{"n_layer": 8, "d_model": 384, "n_head": 6, "n_kv_head": 6, "head_dim": 64, "d_mlp": 1536, "vocab_size": 31717, "activation": "swiglu", "norm": "rmsnorm", "norm_place": "out", "norm_eps": 1e-05, "positions": "rope", "rope_base": 10000.0, "rope_fraction": 1.0, "qk_norm": true, "attn_scale": 0.125, "bias": "none", "tie_embeddings": false, "parallel_block": false, "init": "normal", "init_std_qkv": 0.0344, "init_std_o": 0.00861, "init_std_up": 0.0344, "init_std_down": 0.00861, "optimizer": "soap_variant", "lr": 0.00374, "beta1": 0.95, "beta2": 0.95, "weight_decay": 0.054, "lr_head": 0.00555, "warmup_steps": 99, "schedule": "wsd", "decay_fraction": 0.79, "decay_shape": "sqrt", "final_lr_fraction": 0.1, "batch_tokens": 65536, "seq_len": 384, "doc_mask": true, "z_loss": 1e-05, "train_tokens": 281600000, "steps": 4297, "dataset": "wikipedia_en"}
Each number is 128 + 24 x the weight over its row's rms, rounded and kept within 0 to 255. Layers, rows and columns count from 0. The size above them is the row's rms in percent of the matrix's.

# layer 3 MLP up, 1536x384, rms 0.124, rows 525-529, columns 96-191
size [ 97  96 107 104  91]
[[126 154 133 134 135 147 101 145  99 147  97 122 156 118 107 129 118 155 121 128 124 131 134  99 155  94 113 116 115 145 142 128 152 140 155 120 140 181 132 132 129 130  97 177 135  86 117  90 144 121 171 133 100 114 116 165 174  68  73 106 130 114 126 146 143 109 101 127 126 151 100 104 140 119 111 120  85 160 115 145  95 138  92 100 142 118  85 144 139 164 130 109 104  97 137 130]
 [128  93 148  91  81 134 157 168 143 145 125 130 102 131  98 129 146 156 102 143 145 150  99  92 116  99 197 113 127 128 117 121 108 100 120 103 150 100 130 145 114 103 153 144 120 127  90 146 140 127 128 153 118 160 100  87 154  91 118 128 113 112 102 157 142 184 131 133 145 145 172 149 120 130 169 113 140 158  78 107 131 141 146 138  84  95 151 148 109 178 170  63  71 138 141  76]
 [179 173 187 134  61 176 123 116 152  61 122 137 121 159 187 120 118 115 136 123 133 148 137 112 101 174 126 140 105 127  92 125 141  82 147 122 114 137 166 137 114 133 124 108 138  63 133 156 132 160  95 127 128 136 120 134 114 136 144  87 163  94 108 132 117 118  78 149 118 168 158 122 121 155 140 136 123 115  97 110 149 123 142 126 130 119 118 108 124 121 102 111 126 108  81 155]
 [ 95 107 125 123 134 138 111 148 121 137 153 139 111 160 165  88 137 133 160 114 145 134 153 134 124 179 122 141 120 130 118 153 154 129 134 119 124 111 151 119 135 135 119 155 130 100 123  95 130  88 117 134 103 123 108 156 102 122 129 141 112 127  85 133  71 126  88 116  78  85 113  88 113 125  96  81 100 129  60 160 116 131 101 105 119 137 131 156 149 131 104 126 114 116 125 132]
 [140 155  87 156 127 142 118 129 159 146 113 114 101 115 112 136  94 147 124  83 130 168 155 138 135 136 131 102 160  98 109 114 131 105  67 107 145 124 114 132 131 128  54 134 180 103  73  87 144  92 110 107 144 127 111 132 125 130 141 152 175 116  83 160 125 182  98 160 101 138 128 120 110 128 108 179 115 164 142 153 101 107 103 133 181 134 148 122 127 101 142 125 152 144 155 115]]
# layer 3 MLP down (transposed), 1536x384, rms 0.113, rows 525-529, columns 96-191
size [100  92 109 105  93]
[[148 141 157 109 126 115 138 132 111 101 140 134  85 146 133 117 168 118 133 117 133 150 128 107  88 136 128 166 195 107 116 130 125 149 121 128 159 123  88 131 123 143 166  99  94 170 162 185  95 133 112  89 130 145 154 104 117 109 146 108 151 110 165 100 117 163 149 129 144 122 173 161 122 130 155 137 153  87 125 114 115 131 147 183 121 130 110 143 113  97 116 145 129 132 117 125]
 [137 120 129 137 140  96 127 168  79 153 128  96 158 134 136 151 115 123 152 171  81 112 117 145 123 144  96 148 107 138 180 156 124 155 112 122  98 131 118 133  99 171 113 109 170 110 115 130 111 119 120 136 145 102 120 148 105  93 159 151 112 115 105 101 137  67 134 113 116 108  87 116 155 135 114  66 115 101 188 126 126 130 145  83 139 118 146 113 115 128 144 143 111  93  83 135]
 [120  78 105 119 128  80 122 153 123 153  96 148 138 115 117 133 155 167 127 119 124  99 133 131 103 108 123 123 119  96 149 102 138 114  75 142 166 159 113  71 134 114 152 171 142 136 105 127 149 120 140 140  85 103 143 118 184 128 131 138 107 112 149 141 147 120 183 127 162 128 147 137 160 130 118 133 133 116 138 143 105  94  86 139 101 121 121 111 163 140 152 124 119 137 148 141]
 [116 157 126 154 137 129 145 129 157 147 126 127 135 142 152 132  94 140 115  91 126  79 113  91 119 134 108  89 131 125 120 136 130  59  98 197 132 115  73 176 110  94 143 125 168  96 101 139 131 126 142 131 137 135 116 168 135 118 123 128  92 149  95 124 115  95 105 145 139 128 134 143 104 145 136 143 123  96 173 150 110  98 135 162 136 123 133 134 134 139 150 108 164  79 163 120]
 [101 165 183 131 126  98  85 111 101 148 163 136 109 126 135 133 149 105 100 140 137 128 135 165 109  98 103 126 121 100 132 128 125 127 131 108 132 169 162 111 150 137 114 148 116 135  94 107 117 114 144 122 118 172 139 121 141 148  98  83 153  98 165 107 147 123 143 147 133 112 110  90 173 130 122 143 127 133 191 142 148 137 158 108 126 128 104 151 121 149 118 131 159 134 140 141]]
# layer 3 MLP gate, 1536x384, rms 0.117, rows 526-529, columns 96-191
size [ 98 104 102  98]
[[129  85 124  83  77 128 165 170 152 124 118 119 118 126  85 127 105 135  95 100 107 146 101  94 124  87 168  85 117  71 118 150 112  83 121 149 146 133 130 148 147 122 151 129 141 119  79 131 163 148 122 150 139 158  71  87  98  99 144  89  82 134 134 154 120 180 139 117 166 149 167 159 161 141 160 130  94 137 136  87 110 117 131 113 109 120 140 157 116 157 163 106  92 136 101  63]
 [155 118 147 176  82 117 101 125 167 139 131 129  98 154 113 132 130 126 155 116 155 157 120 103 160 111 137 106 122 131 100 142 138 156 133 131 105 137 120 147  85 101 132 120 122 124 102  94  92 139  95 129 163 131 184 109 100 103  65 113 109 112 153 122  65 135 146 145  99 152 135  70 117 128 125 148 110 145 173 105  94 160 162 136  83  92 138 130 122  92 121 133 178 130 126 135]
 [140 121 126 153 151 110 135 145 144  94 125 134 113 137  89 143 122 134 133 133 107 169 142 107 124  66 157 130 124 105 131 124 113 140 113 139  79 124 131 133 135 111 136 122 135 173 112 145 113 139 156 156 118 147 112 122 143 152 128 123 117 129 165 134 150 122 123 121 110 142 133 124 133 145 140 119 191 122 124 126 127  92 151 147 110 114 153 118 113 109 117 118 160 102 140 126]
 [124 161 114 126 124 128 150 140 130 146  66 117 107 184  80 148 144 114 140 136 152 151 148 162 112 151 143 163 166 121 104 113 121 181  81 114 181 130  87 148 111 124 117 117 140  84 137 150 103 143 113 153 164 113 109 118 115  87 123 161 166 108 117 125  95 132 111  92 107 131 138 145 120 137 137 153 116 125 151 155 177 161  81 115 163 115 146 155 182 100  86  94  98 120 144 138]]